python train.py --n_layer=12 --n_kv_head=2 --d_mlp=512 --activation="xielu" --tie_embeddings=true --parallel_block=false --init="uniform" --init_std_up=0.0943 --beta2=0.95 --weight_decay=0.31 --decay_shape="linear" --final_lr_fraction=0.0
Each number is 500 + 50 x the weight over its row's rms, rounded and kept within 0 to 999. Layers, rows and columns count from 0. Numbers have three digits each. The size before them is the row's rms in percent of the matrix's.

# layer 3 attention key, 128x128, rms 0.0651, rows 46-63, columns 0-63
105:443490533456438526435517605502440426484548540521532475523459477475506495467548485450616510546445476474572521491441544518543515560507503466516547559465576542463566529532555399513505517580427547
111:486455511512460530468454443481526450468590445566573543586553559424557470523463457510534583496491502472489495466518523527409486447502526497609523532578390463466546544490490509483576461411527483
102:552517530517538479463602558453498417540415554494485541493418589614497451451476513464500616523479525470482457562461572558524469407445556533546523571459526438444605456590545481435557536480480383
110:445528493549526583499519472547477492536459487508527503489463536498462576569432571593511520453556487406499544498432561536511450482428538479521518459537568558538452444381474441553561493603584567
100:535442524548481468509418450539489498485508534569585565536558498470509402459535523520417443511559418530497476482506485469444459485489490576530582405492404488497556565538395577474472558457462529
104:501474437449498526475448539527514468492553480550463490461465467481490555555504544429452461559446452512529499489538497359559548608480520424438503472473453489466457469456525487405546436524499498
103:459490514452476468508534521456464448529497495443491381542555525424506560532492467478478560569534492512486539521512417476423482439492466439433478565523437469484498552521497434573463537459466523
099:538506441516486553563530476499481483522506462434550453484549531470518426619472497461501501508472557502549523517497467446515544401491370511490581484440583409445567459507515491443528541472545498
102:413555478498420449427452463494510519585511471464459551508482492506560415545477542490382482505464457504484507452479405460527410477555454484543553502502432426518473492532563490459508419448563496
115:593473550572514436509448426586505434456516478514503451539433531437468430546529487495476520509468476540503558559562479579468470439621467547524507474393516392502553454572452574519538474520440401
111:474505461362574571453506489488428398447428442462481472485542544507490513498494444465586464428507513469420434556511571453582478520470543457479524541546438573483513421579531426492457540420570566
114:570538493612545531586546574483524473572515588527459495501591484481594469413556558560547473413487404478455555450412556531515505494465419589507507507526515467472473460429504463507486494485462483
102:585550561497448455507495490435420452479474602488556453460502495531555613510409585455475488509531542484494575506446510399524523502465550529537608417428526518555532549446417480543525416472451493
101:490570495631479457563575504451524447525405445544542520540490502562433504497568509584524425519450501499512557427369636591500468474506542535522521582554560558429512465466478498512484514595505439
108:529606417450464493461495493527585506607506474565540452419450555478535461499439395571498489486478544545461490515534599567451436456507461451494606573549462488444462445560479549536490495625492484
097:478552555510447436490500510543525439484494417495525499558536450542502525500430485419479578542448486513518577438540632410501461437430456559506522578563538509502623497520479437449523466440467482
104:417468498510492555560587501444494479529582523543496479484429497567504510464514576530637428437513461539459541548474566481523435487439543496581464478540579489494593516521623448483492517488386493
100:511522465477428463533479447505411580511433572550480585533436521493551594511498523452465593561429570484523524580548469535554511502440491501509468565482535494583481430376506509508521495455454484
# layer 3 attention query, 128x128, rms 0.0656, rows 47-63, columns 0-63
106:464538540475458497510535406535630450534469530565584511482488507496551405508471521520495619538499518441605435466450459513481392511461479455476552544495437495471483445544493547548537594498440530
100:517509573424421578460436492550570525521502447519527400479445496543566522457495514541515478536537582469484483485554456491492540491551514528392480462523523545475531511531425527349547517530472463
107:548499488413467559537528441534522515423579554463465512510463472526576470495493540485471472512461433563552540557536454623576551530428519522469449491535528494407450391463495563454475449500528608
100:547512474527524519597487470572529510499510472469501548515496499405508459491571483534420621498453461408494565467479490418496450547547491557577565501525457546521397535573395483509463490449444451
101:573463524426470548502582496543443560556581481488520447513483495512442407588443546461510547482412537435605500546470425486562500598468510445528505572434483518443556496504468414511554537397567455
105:506466490512441583451453546491556546468491578492512559461440537575521487507493457519485546482634566533536509534580398481436522490567450515453501560444525554490482485507386487550590457467550513
101:512446574539460541600448538531498538565429461548445566434407399456487434529586450485514436501486462454461519491491428569406509495454541509495518472467532578597536576497498503518489522464448556
110:566502482496521543469477536528391462570401467470488599525471608480589524538448561540389524488507375502446546477591470448537518472543566616506471435433522528513524559593449469456588516435536507
112:523483538451460412526469502464550522496490509490522511434393474433446456406473506539422534497559518562429567494554481520493514422452527456443456442460456510503453465458512604500463475489400456
105:443422584516468486540546470514512552548592435544466520517549462507510460587511452497530425389508565489600426448402524443502520540514522519454531501491476504458533544492494406485391546518580510
123:608433522545531510610503617545445523490472495481491469508585397466522607421537521524469466566523453416482526527400535562455573413572471502582477456500568491441519519426524429472556475485469483
107:560463493468446454519555551534506576516532541492461567530489473475567483574607455507548528543504533487471587540576533548538534482501522459520519541471494458448572569526528546480485389584498497
102:568447577518481500499434592490547509497508438490508507468548558499460611537508532604546447486609503522507454450504540570485444411463455518457525453461591466455528428420537460534433522471455503
102:509468525544456581579476465470520487530499432539462470501423587553476471491515538520472446515500494556561429531333527499519476449573506476507669429471568391516578464496410456481430518452571547
099:504521449437422578491535602594426475530523469552500499492545523436554516412501494441447588496573456413395485519457408491499447461552470479481550458439564527519538471535475502439503442420457540
107:465529595520609609534541620507507423488545414535514527436523448548566554531482510531537521528485498384485489554418464608516483558528508479475471553581527525538457542508591608543507446470501547
095:519490481572491414467483406551562548504491504494549362547448466442479529596483517431511532523487648520489471516528480557483546514543515401506459530422569496543531497498552583585583514566420416
# layer 3 attention value, 128x128, rms 0.0613, rows 0-32, columns 0-63
090:479475398508500511456544488511446488584476449519521559580505449556491485572489487440498493451596474550475455573557466533541507472488429496461550520461486489449416486553487487459416452424514483
101:540443483424501565504530496571574570535469514527499558529386549543441494576489512543464424476515507564484511579607455451487553504454485642545429541469524446556452489510488560502495497455478446
097:464559500438519523514464560450572480470538437472442460558483416444558527476552434444468521448552494508573476430480286484531510499491483517547524536540510438525456491513540520570441458562417546
099:478504506430418558574635514471462476570514464464497513435515528404513477426591576413538490531528435388464531489520578497590560528441473536507510459575541442560536446429455465510517554506457410
096:503427535521448513548593552576469495479548453542435505493464577549508589537496538523605539511481523374549496457459557447470548613570536503426557528516465530530500508498434473481492434496477501
102:502515469520394542520499489516538520567550461476458447470519410428468453495602459524445527468527528552486402510589503444436502499477498441506548525481440600555523454491465394585449555464504474
098:545467468442508467484569451470563490553427556499593467489465600635523539545465608390449518488518605460558549509533480517484395464526479467550499438554529485487432466456484577554562568499480429
104:453461558514442427425446433477525552475451513568492478440543465422596547537489404448492371546547558479412505466560448450546585450485452561465432504446490412466469523463515446521510486442533457
112:526540515534442447537521515521496500569451491450522528507585483522489556422466546485397432454433545504499431449532536498433430457521425485478554529463454508485496480481519590431454586461477456
103:553487573450484347479462410510537549428420519507426433510529520435568484439411415435527453433490564476538492576456482523523523518485502465510465467495500452555476471418475564484581492473523431
100:498514533444529599570554504456520495442507426527490539509433421410561536528607453542403438539506493409495461499486502408450491557527535546556530525513540470470555536511432453472552418500495486
109:600435410488554442537549512502408483567486471506524427497393495490557435460521448453502559486477419532488413461501497539549487545497487474556546495543534587526493449447525431574508545501454529
092:508553419448452467591519409453580521455538540566522532483508520603506491501510525469466574474456526494470551469434534575478506457462541527540525551454562495510475444563528517506572440452451577
102:406512544507514534537428505603539417527468512546462448559483493580465430514478482573479617543471502485558458474401463438519500435571597473470535445425519503441512510539398498568539550505514534
100:517558486457436622414554460560466449574447416484504539427455446401463483499602454492516445416555484488553515488473586505485441453512470489472482442453588543473485555476484532555549526604587524
099:561507542573440569569507451515496504421519538405543560595476520568415551558567461534471468526449533447485442440495505535541417575539508498519512506453507497541479522479528557446545464438524470
098:475460424495500541475472420573554439514469566513491444538472480486500512508504474405533418524544509585549548467490477436443476567473604492455467503531482464435524478556496530417538482468546493
083:414527550622512515566529470497554464523526438450579513442501573603480500472451451559559479523561587545528563472480463533420502515489590532553443449515458531491517482526508469572480452445502469
096:524492474533509456522464552527458460448434453429490528404567457509413515591488546486548540469465591454476563483387486507533567521524550540516501552583555572490554525573538570459509524483557462
113:447473447537549437520575460519493538514450418493480442500471447374553428473474452559535585468450482479461453559509517519500464427490590480573468457436450521470586486536571482511495466442483577
093:430536545509448430395546527509419567447454568486469432494505541463595496433434520465532507422497451568528478574564524470482482389549487475561477511464433558490552548501543508534573541450397479
101:465499501480458557417605547548565518519457511468434468502555421546520587479469567491469421577597464414536457531546471560556574549543516512493573442517451473556497471521518514554503468542543531
091:476479473565452543567492460476565415475546671521556443529478455516498560389580524469583481473427469410455426409508555528569495557550566439457569554572465517557524580532468467434461564509546504
102:513466544545451536495504457531499375493573421452518471550562450635450402512541553523494545448445527484422494477484473497545480510556556443450476437535491520520545541546514562488547553465510495
099:555467497567529540434447600405552526560447396498520533526522502458512506545513406477450448474554461524567582499565511463446497455481553492469417470525476470470492530506536465501420516508416586
097:501500522422491545442479455516413474405437348421463532476453497615526500419452469542431449508535540427453536515545471495584487429435527461497521466492543521430518457438552488554554588490380484
103:492505535502466534503551463501568479489535658557582565443551437538467487491448516514600575456565503539464557452453584593551473503465523497416596519579556511503438578484568522528494461495436526
099:447562451471452606526515545581440436463424529473516478571484433545508530457526505436501563563437431491517471442530527586485385454464586427472457445480566476458524568431507483453562592446539507
097:482444494537532506537539514450488514541484452441513524467523476454488552554550553554495466431408430562504557447535491615495526472521489493455441453526422468592547423472481416592459535559417483
097:509451503464429505455521451479596542517454539577439537514463503491584561461470497525466395543474581540557432455553443527598495607440455462528573465507545543483461465488490456510440544512542502
088:443527438513522451452573492440468443507496436500429532532535453504537483444461540508460502483566477562520483575454617440511455533529539427453517491570468488526475487464497518454507522500573440
106:444477465402482474486429394479434470567531510531479517484462427466492443504421531565430569540525514507415483423465503484538471451567477537476508576482476476583417553476440531577514535469525567
092:441507457540445515477579471520571414537547529571454487512491422558532546496448565435633464519505558454532589478449429533520445661481492468491442546477498474456486583491550527537454560444514530
# layer 3 attention output (transposed), 128x128, rms 0.0392, rows 0-31, columns 0-63
109:426414577528532540511543506504477564480510486406548471515543500457503591483520519489473482577475530574491476455520486500468477551560562474421445365474498484482447549398444511514464458536420510
105:539448470489427506509504586533527492481473472500492414565553484439501541540493492498533584486526523462465476494459527434559420486515477545546525381496521522503378560520576592508511494521546484
092:528555541493497547492564453511443531436492499505495556489503505541516405472467505436506527432520476464502457544476547542578464496473564484492485552536428499535519510450480539553572496409452508
088:474527498410484496507405541536508450483474517531399514460571521414488500563479454456529484481552485543507513521483516458456634503512551481435480561495470563487573448532559473503479495446551559
091:600531406581525476509485481542478487488479532483603447483444446497563485525511492583485419479553444551496490481542532466407517431479522512614528483446508516481532423507488503489556481516495412
113:360503474379398556453547494522535466496524473539508557502502585513432406485510552398490536473574465587542559537540541574530495506534555488448480485458535502435527420461565554482496581476460493
104:533473483573536490565470572481531514450448567480463558591574522498544530492505466565493557462496402441515461450487511405475497473459370536480486491491465494557487567519441462467533298539618520
108:587494390578467482541516501485517413489551593549474511414473487490526426483465528570558509454467458387494459589478437599428511511611532496535467497519522448460451447486409557593511532487525512
122:458450572535515517503511542409485514484547448556458507456443587519496520507554492560464534545470535571563650545576508426461595523514440579532454471528566446395564463534601454461419586489489467
095:512543500546461478448596483526438547478638562450505565424578483547519515507511549545533459469457526568540438511412504424507503489518469496435529359639497531476453470532467547440519538472465519
120:428582476420419462450444583532478440528552485459575545490479498451487442539424588440508586510487501560508493503489553556586534430455514484482482439502545560529466539462474636546508602400520446
109:345575627426457535437529528529577501463473487485484559588519510485439602512434470456500555559479534611462546473526543505480516542524588482474421474462536502501441573509490505563464482477536533
108:512497469473436460494531413501603533479457525465528594564453440351473522473533515495384454554583495492514496498459429550447578448530538542527447578529454470432640558564488466464609458520512525
088:488455512549500487486587450420501677535476477511494480458557544437477523457526484422424415510510502522527474423534599532507494462580470549564501531517444489535483499482477473499527499518433498
114:571549467392473557562522548481494453448586436512571498522456567512442438484436483478509580551518476547547457551499444488528526518513610495490517489519554538471546481577486496562494509435520502
098:503557393510471500492522449453420485510578514587543529495469573514540518509478484460527560485458500567556528536498484467543600501510489651557478460551530484483480510426596503493454581557495512
092:582480511548491596565516561453477503521554525565474413501501647508483511518611547513468502428482455562534570528530612550520498460507478546632500488563427484512514422460541513508494552489402439
097:472465567484493498458454455541376514594497542502478559406467529489537472432489418490468435518553514510520521483501533509509526433510551332527535574582543545490545513429531415483402511596490459
122:455486513507503428534585441534520457583481439528515479492419421544493411469578470457475441467574578470509518476508438505532530524492503422483486469519513428526508462571517455437510496556447496
100:548486494457395493530569457601417501449497462405418437480437483572499546485474504454571492540465471493448468439532450473626460584419502365458583493482495501429462513463467429464413457580445530
107:568550511579462516531568486557570544458444500430458527485520467521479554509507500547586525481453483409431459498436454529547430536424496494489524462504478537533452582554374390511419402477616601
104:483475478512489532400453517476521413463490537441498520576540487467433609541580549437567498514437414550548487518506645394527490494459488563430429499507484545506486446400530513466529464440498547
086:536552494526525478487529466516437442515484431463499499514571475492550537463494537477524503512498549499495471590529486414436590495552478556448466555433429523496638475618506446464514399565534480
106:449408572454510498435498515567430506532457558510477514523504460537501523515508468493445459505521479493452602505571543582535444468476548410540436562512459599530470483539476451496509468559497473
093:413473597553486537439442509601437513548435486562510493433457502484498475486505475374549503525589456547411409470462509512436393403483561458505476389457503512546522493462484521538511421445560452
093:441458562550541515458522501433520448538543494632516518460467525577545417499556505462561582447494505588536577493515506484498502562481498412527514503567448487508516515480572421537539584493523449
104:571470522473476541577524452574509530521452490614502555508501432446527484472508452558435508527519547436487551534497477455448569463528479573493542526550493513475583522582523499514523440552571492
099:449410513443483540522457534520530439483476498584579471586470474447434500566495497469490483556517507447528616580500534530335560451523527497463471587503428543539540513545569477485516489491536484
111:505505446517507487447464482454582423452462557612467469585520513465513583526461607445489507487462451503459496531492458507565538554421488600485467527485413461566488567449562475475558437451595544
103:517440506496527395488469564517495519453474602506457551562568444502466567492520548550487504546479463491457526466551543512428503462507458491439499559477456452456467572447516519461502497519550461
107:451391519565591511481434470498584501450411464535527593539481603482548498545593521469400530562486423540549565567567512567520506513550491455527447598460491520519553442499507483533522487436428530
088:542458428440464538508507469603543434372455480531566537653515445485477470510526549502434509484502485545533475538503510559438544474430545499439458525424519568432529517547413514508542424450485508